Weights of a small GPT-style language model, trained from scratch on English Wikipedia.
Size: 13 layers, 2 heads of 32, MLP 192 GeGLU, 0.802M parameters.
Each number is 500 + 40 x the weight over its row's rms, rounded and kept within 0 to 999. Layers, rows and columns count from 0. Numbers have three digits each. The size before them is the row's rms in percent of the matrix's.

# gate: layer 8 MLP gate, 192x64, rms 0.114, rows 55-85, columns 0-63
# up: layer 8 MLP up, 192x64, rms 0.111, rows 55-85, columns 0-63
# down: layer 8 MLP down (transposed), 192x64, rms 0.0959, rows 55-85, columns 0-63
gate55 094:533557503480482540506531542456458444513498484532472500476520426476481494493536437568482439482528521503551461495501489377472563523460469495436522446422509495502443538550535517526468441510441449
up55 086:466567482512463508506531584502460501442545506480482527515507524445548568407529518478609502506402485486437515455489467459512489512591505470510495571525493540509475481454462509510467526519514543
down55 096:562476518444496525472434535481478493490429489473515513454539575485465468559470514492467477506479492489563511478471511535494586558452502497562399463477466485544489563553516508552441452436528457
gate56 086:470513503487509549423557501521532417513528467512537520497530516497573503547498548508469479482495531478525622518524508521604454466433562457432514491540480526488551467475476548472495539470531450
up56 090:452471560543499513469531478505513485513465390488472495481490525524463535472523510436487467452516437453507527537487477531505536469482430523433583472492498546467516550531506487428372495440497502
down56 077:568512434502404471401473506518418424526466559486493491475510517504518507467518509499559467509485527514469512477510521515539489500479494484525379488525496488592519497466453528573529499553476547
gate57 088:493557577533497415435517520529579455544481525494453581489459522537538513541469470498497471497484480474476498584537492523527568471553490577470484442539474514487558525531478558490567473542484493
up57 082:444453483526531574520523474463581530522496456516530497512490454460476573561568447535509530495509499500556575486479483493494476598477521502430487563480515493570514525470505520528533596494440490
down57 086:541492495554544457467452498481450449489525567466476482510529497561537496458458562468532484484452465481533466465477518559475476400464503495565576440487494478490543486557473544438446518523557436
gate58 086:547522486516445535499545453461445439578535475533544519515493449455433522500403507538498524410487489508473455456508453475497465456493518506498514482483508463516458482465494424555505488559520392
up58 095:511571506455511419467500477457544537519551520457470495476560524519524486521467568444495564497471543411548517388492464457565508506408496478536506546545488508455500528514535548507503503463507517
down58 096:481489428517463522540537541474524569450494424513522488475490501585479498494556423478471559586529512513422437532479500563485431523547489457557553546546539535528517522486505540501533517495478522
gate59 099:535517477599538458469496465501444454418559502500477478567505513552471534528494498499547483502535521557549481464458478436438511506475501566421523539479480483537455506510567490554518516416518556
up59 100:481514463499536548461505482523430457494550497518466480508500517484446513532478511496473482516444518596471485473577356495509509515453442458493471564520544583469558543550509535468483484489501544
down59 094:589497512570526475468453514466572434479463516528506428465437461465499501470544451447573464548527534471514549485453522532498535521480489524471486544452492516508552485476528538543510511378502519
gate60 093:520496550584508429499512478506557538517587502447473533480542611530535536560527512562434491511533482516526517572469524489473530451499476537528509457451473537467548478510548565482455489487506552
up60 101:497471495444508529468503438463469554540469441499579425464448526500495499481490509456489508507453501520518467474510434555422446434480462547527447521564544467463535513533553450508596469538497525
down60 099:502482514506491471532522510533591475494515493534528579466591490496512543546554492497454491509518535456455466466516565478530515588554527471541515458517479533441569490543528539494485424404550496
gate61 093:569568564415531549504500453511508557508515518478473445544541562471514488478539598449564489531531542542559555568522492514501541467472439500542462474435485522485522545485483523532502491510475538
up61 094:506509466485468405467624561514511433497517521515495553574424514456492490519496550501475447490485538442526453491487509486486459485479486471522545478541469432556468549444538550444492502471479459
down61 091:449540498539614544541453487531497469468516475494481520451522535458543564555537493497519537460544497498522518470508494491438498504537579486508443501564498526432563509574496448564516419541478505
gate62 102:489445520463430523500538499430438562433463506450493482468543520473494497474481503546496469526451496508386431484474492465515523461492520522524474536433499532559467491533486414480442562437466474
up62 096:484371516509478506476480487466449550453536535420476509468486514521489532490496494439459470461514493549457435575455495473505473498574509481485510472528508474395588474530498522480529483449479547
down62 098:442472582469529540529476418439448557468509515504514501459552518490496537508443521531482513503470513529547459516558516415511476468495505507546570527460523485572442428575535446525565505482487497
gate63 098:507455487531479530506586472501559535523567478509520536600582476467522506488540545532571460538501531480572480468563445509471500505573497504491517523508541529467470467569555529590492464500507514
up63 092:497541487438567511462529538431502536484498481489480579489506455516436549522572546481498514452494497483496538447573502491453438538500563418501590486538536504518530499409502525478528491495563519
down63 092:476452477584480587535570500467526528408522535513517439465507565513522491485427485493538538499493486517485530521456506478610470475474498444481532513476538538479472456507474466517425568509453535
gate64 095:491579448505497501402582466584523504430512580436538547492474546498536509477500510531497471501475457495495449533452500503438515605514499444505463446531475479504471569530500491524478471516507509
up64 097:548536512506477470539587484492494444541509516523473477544436470550479432521483483550548403478505440552487483500525436522512450549468411486484478547507480470522493481504390539491511530454517457
down64 096:550456445489571505461425519479522510525506443534522459478576489505559524488496518452472533479461530511515523468489518425556569426551543488581428552520567491493526522491501425463458509500520497
gate65 123:539513505475495514590460490514505541526522569527442504458598577548512495461560505461461527535506468516497505482453506442513471534534491468489562473476589406431469534511525511505440512506527450
up65 111:453466481486466524496512494453528458488489496389510542468481474534421433550545562534564487526550487495501512525515548458507567500465557503462494558482516551464589433518506515484448469497566460
down65 108:512568479476518493492498584509538504528577524504574470558411437501488404535535555505510451504474523425531589482521542413531437498506541513472505511507480479504521512473474535516539518535486485
gate66 104:452505532456494459483484470460513480548501533552510461445518510520508520446461498505480541474478437539461480454545491413445513647580477480498522528460525426451506522426493460501532483479503489
up66 100:462567483512469517542566450467466412480568485507461486468450456499511508442420514465522501492451484516435451536385490531509458514491520483452540540530484481533566435449515518538501488486505455
down66 104:538467543501509503558408507485482592521548536549474528495520441510452514503520469469541560487452548463484464459525485440520460460500481507514501388454428541468494550470500570482519529495433494
gate67 094:521490548525527500539441505510455555493487565527431472465466536507573566450546505506455492516477484514469400543508470462484458503523475513489537612469454457523505475442441409499472470520507501
up67 118:512512492421482486577521449529425514442550478497516537442508461442568461513597452454492466498453502551498493494517517501496547567569534521494441497533498520470445471522443472546554473537467466
down67 105:478481526431474442467538546543454486449560502491494504458525519544556477500601439461542459510461464507494508541505570501551476550477498554499496523478460495541589436449431466544534461505475470
gate68 099:506516554497437448427593479538507487459473454497527496516497469514449544488517452420490476637570492483465468466449486546513517432543553507457546511491493479482519513524481498504473462524528441
up68 120:482482559474387507543516468517445458501525534475539527488493542458459492481530567502469439516521477443536520544416480471488559618444521465503509486524529562518542523524514530494495533529573497
down68 113:489483542490462451410477545475401479549538466494496512489512490498488544444572545497493453498415483489510478486493483482442520479521526418549401497533493515512530535568498529494429551501561479
gate69 102:474512446515493551476467542435489479417547490516476437522440479521463520574442502563469509533510467545444515458530526549470502508498506495437508514533479431478494565474479524462409444455426462
up69 097:502478494537483465428545478458528377537495502500581508519494523545472441588551527580471477493516548510474446514546529456464515529515470469582513571530512505526485510531469548461486459518533526
down69 098:554495499483538493433484419503503514523506485507467580517552473488472421422525487413553520517540442454507498505467542473474530575451503549472473490440465528461483474483468411525538544531495550
gate70 091:562448503574472495537483537470431482482470448480504443475513508529561511431465553452542540444545445505461527509444509496583514477514465425528513572503500450455506541492504533492453441537505440
up70 096:569552562527438500492427494457465491570551443476504523552553520428527509503481459491417530524499573524550513478486528535535486479514473482431455465523527428495539498440432485486523499547540482
down70 091:511538444457512595546544423537541485448517493462502510515450511586456498494568484482517453423493476490516478513497478507491513538539485570480642481551475506514464504537511470531500524466459508
gate71 100:461552559552424430494554476567437579524518516542517559489481527496480535506525468511539430528506496449540477557456506565567555559483524533533496519515512512482545558524474455483482532441486530
up71 100:550411549516540505496500536533492510481483503508451529452492473499514531384460538530530501499516464504533516516497516534504538458560457579501544425577505543470564511565508439521547419493460502
down71 091:486523439437470439505534519540506528469548479514522515476438491498458496568587494446545483505494499482479543584502569526599394568480514498519583492506510537529517508491485455473490540511470510
gate72 098:518534619505482608495521441472476502532468530514489491514507462483523528509517554428546528556498450457473477488478545478420526478543528477533588527463486550456479468516514447477472437524453490
up72 104:469505508486403505546559487467520453541572517503441445575508489467579510509449528473473462495497453497576552476508481406515508517499572455487493511536506490579460442499498555556491484493466504
down72 103:541536384557449439480482479533484486506512607442500561525514527542456415451455447511527500501508523496494473422520506474524508508517463422440518465530565467506538501484495541491484503495543512
gate73 105:609499579470445536471486536497482437448555490500434524504488534464484456505495566549460465510506505464502488531521535484440411484569531539499482511519489516538504519530479519465478425533445415
up73 105:487519495528524571493436552544419499509546500521542518473569567447478542470534453491458556432525538534522486503492480494494528547490418465556427485503578486565462495473456498535508537446536525
down73 104:510458448509515511428513543448515461503510405486536505491458438533492608495439462505511492479446507475541481468551542497554467518574469532498439455515513486464585489570509483506492446503439528
gate74 104:534535566479464484433452420493570529464510511539514408470505506522517441467534561513467513524455450494542498528480502541498485535563472482544531500553484500551515519520514494469411392482544461
up74 108:509463489526533448496447487437494475496446561512537549481506413465496528545443476533532467561536575463520505501450457494497542469515513484517541455481557447485612474433528428494524508528468545
down74 102:460474488469474505466494489464537542463422534488521491490527465548507557477498495449462495450435479544463512445543513526474552533504445474503491421589576430527511523447543551582485545450533495
gate75 103:461502497518487435517466468513421548521500544474459487518423554448575522522550496422572514506473452489513511539464523528472485501556507561536524513434499469504501503496445436563500413522431476
up75 112:488480493536498517517515461541488436534484498518493570476560516534522488473450518487479510579560569442481492481446554521501492533498503421443520452476412521456430482464589531540526470414510496
down75 109:509426511483508493473555438469477499491543527499436517513538539532612518459480440552483545524510499449516504481547490492534447478467542451548485530577466564478547520480402576533504518496473467
gate76 102:441455562540522499577563419490466514545476507541444439511556492486519586487543539473512512539525450528482457499524456494513484454532500545486536463528530464501523563516547424506503532578551544
up76 097:447495479490477490545538499500561439510509477445486582501611505578473482545561531498503499504493446471486522463523445493521522560502468543535452577513513536431394457517492521488489494497550540
down76 101:568555441552508470457559490487516469506511420491488463491427577513528526473510505632462438476454469513496532512530494471496466515465492460438508545506529475575493468541527494482498511426503549
gate77 101:590496586521514512531524523526558523535430488550480511495494625505510515450478532492516512447506478460468564494488516490484532472593503513426490568559469470556482539518512500482512419496519508
up77 095:517424382513475491521411586506474456496481488477449474551419544485549495538507522516500443487427514481523501519607447540476474514477517479447451503499522552523467497511497500525492507457516535
down77 092:443560541417535485505502506512427534531530475466481497496500484532567479504361461419483545485499534545454484558462480500549493498510534399532475486467534504541506513452470503496487463498485448
gate78 101:565528495493471501482412483570463536461515480520484481419495527503563512471497519503579418532481554513466438576537472540518532569473474497457472530520453442521479511479428543477460473508558467
up78 097:475428485396506471481458565514520447497498506551481513481436531506423546459493490463547473522447489505519443407460473501560482453499538509476511455439489544578487509481512506477497556509569447
down78 091:534551455524549512496518491524476562517533521490571462456533501505549450488478447383478479523517518445453499536461467470515502573476444499511581524528479382526465461511529470510468557483477491
gate79 107:560506492487460464548545518557542572515520553446434457488489509464499448461573535522493542549589548504462562524477434484525461541524488470576570486471508489579513495543542521506490491463511511
up79 096:557520509532528555490569478452527495519542509484456565513505514595518500475489500429500508575490560442493517534502477550495539511505466435554494563497499516499453499557460571472487518468618466
down79 099:498411524562459539490489544487476466517465488471577556543475507523476488470477428494477436448528561510426487511462546574501484493499514560477470478518463518537539483445596500508471482593479517
gate80 112:517469500461483498475548475530529490406547533479499535498466522422484498523559506512492504492448428468546471481546488421538432540572515494482532542502520466496471450497433394580476490546495466
up80 104:508456488497459484518426543555578580510437476511558514549518512507553440568492520486554465495424463559513533518510505534467443452519467530538460401486518503464480482506475428499447491509504462
down80 116:457529469517572534522555460496501566496513488460486566505530512453476561507496518521453483577490517457466439493507518473454513473544466550548586541525506442519443414446512484559536574549515513
gate81 100:514516463462517599434509497569493568501555504593479472507469476529471480519485512489503443486566479565514498545560496536518525475567540499459501451541569412484513463541534551508482516462535538
up81 099:522508505550513502500453536504530536443543427417565452524525466437491488574540455495529540562535509526558515494550457526474532466485450560512547547450437487486447518527511489517518394505510483
down81 098:597452498531467511449516513465538506571500498499508501574521515577437470433514504547444490479490494514506467508476481543577468528502471537444473498447508466435518496556572545558483530480506590
gate82 099:483485535428502542513457416566506483459555535506490494512514500464466526545527511488468526443473480436466596517535474409467560554468485439516503530531495424484529516564549493574530476529495511
up82 089:510558563442491484430466494458504473471592467451514518533484502504553527542505498541467474536548493444461478496519468472437577487452465548482536468539522532530496473491441549404479451556564499
down82 098:502508498499544506504571473412479435568556518455526528542452475596530541560483500535459570521488473589539479511468502479525542479536487452528515468473474453510530469489533466532567554444484536
gate83 093:479456498510475503510579424507524548504518561510464479505526482510517523504479493580560568490466407450477530467443457551532496509407481495469531482578484528477465536485497451490412431488498477
up83 088:450401482488559539504489505463583431468502443519484458545532563544458525513466473488525465421565499542470500554451577534537487456489509505552441499543493468501499557446512489516500541542474507
down83 090:565497456541460554428436558525445500487490477526493529412478494447500466469461492501465577519478548504448527507567449497499531479494439502497458534510421510528582471553467484489442509433519480
gate84 098:497508543464562469510460527510493479479466521450423534454473508505526464516445457442482547524514579490443472490445453505506509520544536514523508552387566487477454591488500509499553506431447533
up84 105:414511471485534510513485515487468465423434495479487517474456522488490527508442407524483545600511556505511573463498549481534476554551496480523482539507473538582539534452450547564485460539518517
down84 099:468482498556478527557532540529529553498541462472541476559503555508492493511494552596476470473543465497526593560503491504489446453430472481527517528615474559491589467511472506474480469512516493
gate85 098:559562457442453585576462476537503575457517527511459424516534500473529538504497516438488460538487465474505486548492538537539529442506511499548467482487520514403488476550487573518455485503527565
up85 102:463460518492492518588483467528490545487455471512472506420549490449480475462504516486486598478491489579495483464591508518520512458537510547561482449567527487513413466497498495497431502568432523
down85 094:548533445503473522424489562450444471540522491510445453527452481543460547437439484460463500455485536468474582569451551524514527528455478491499484473461518481460524438522469488442449471517572537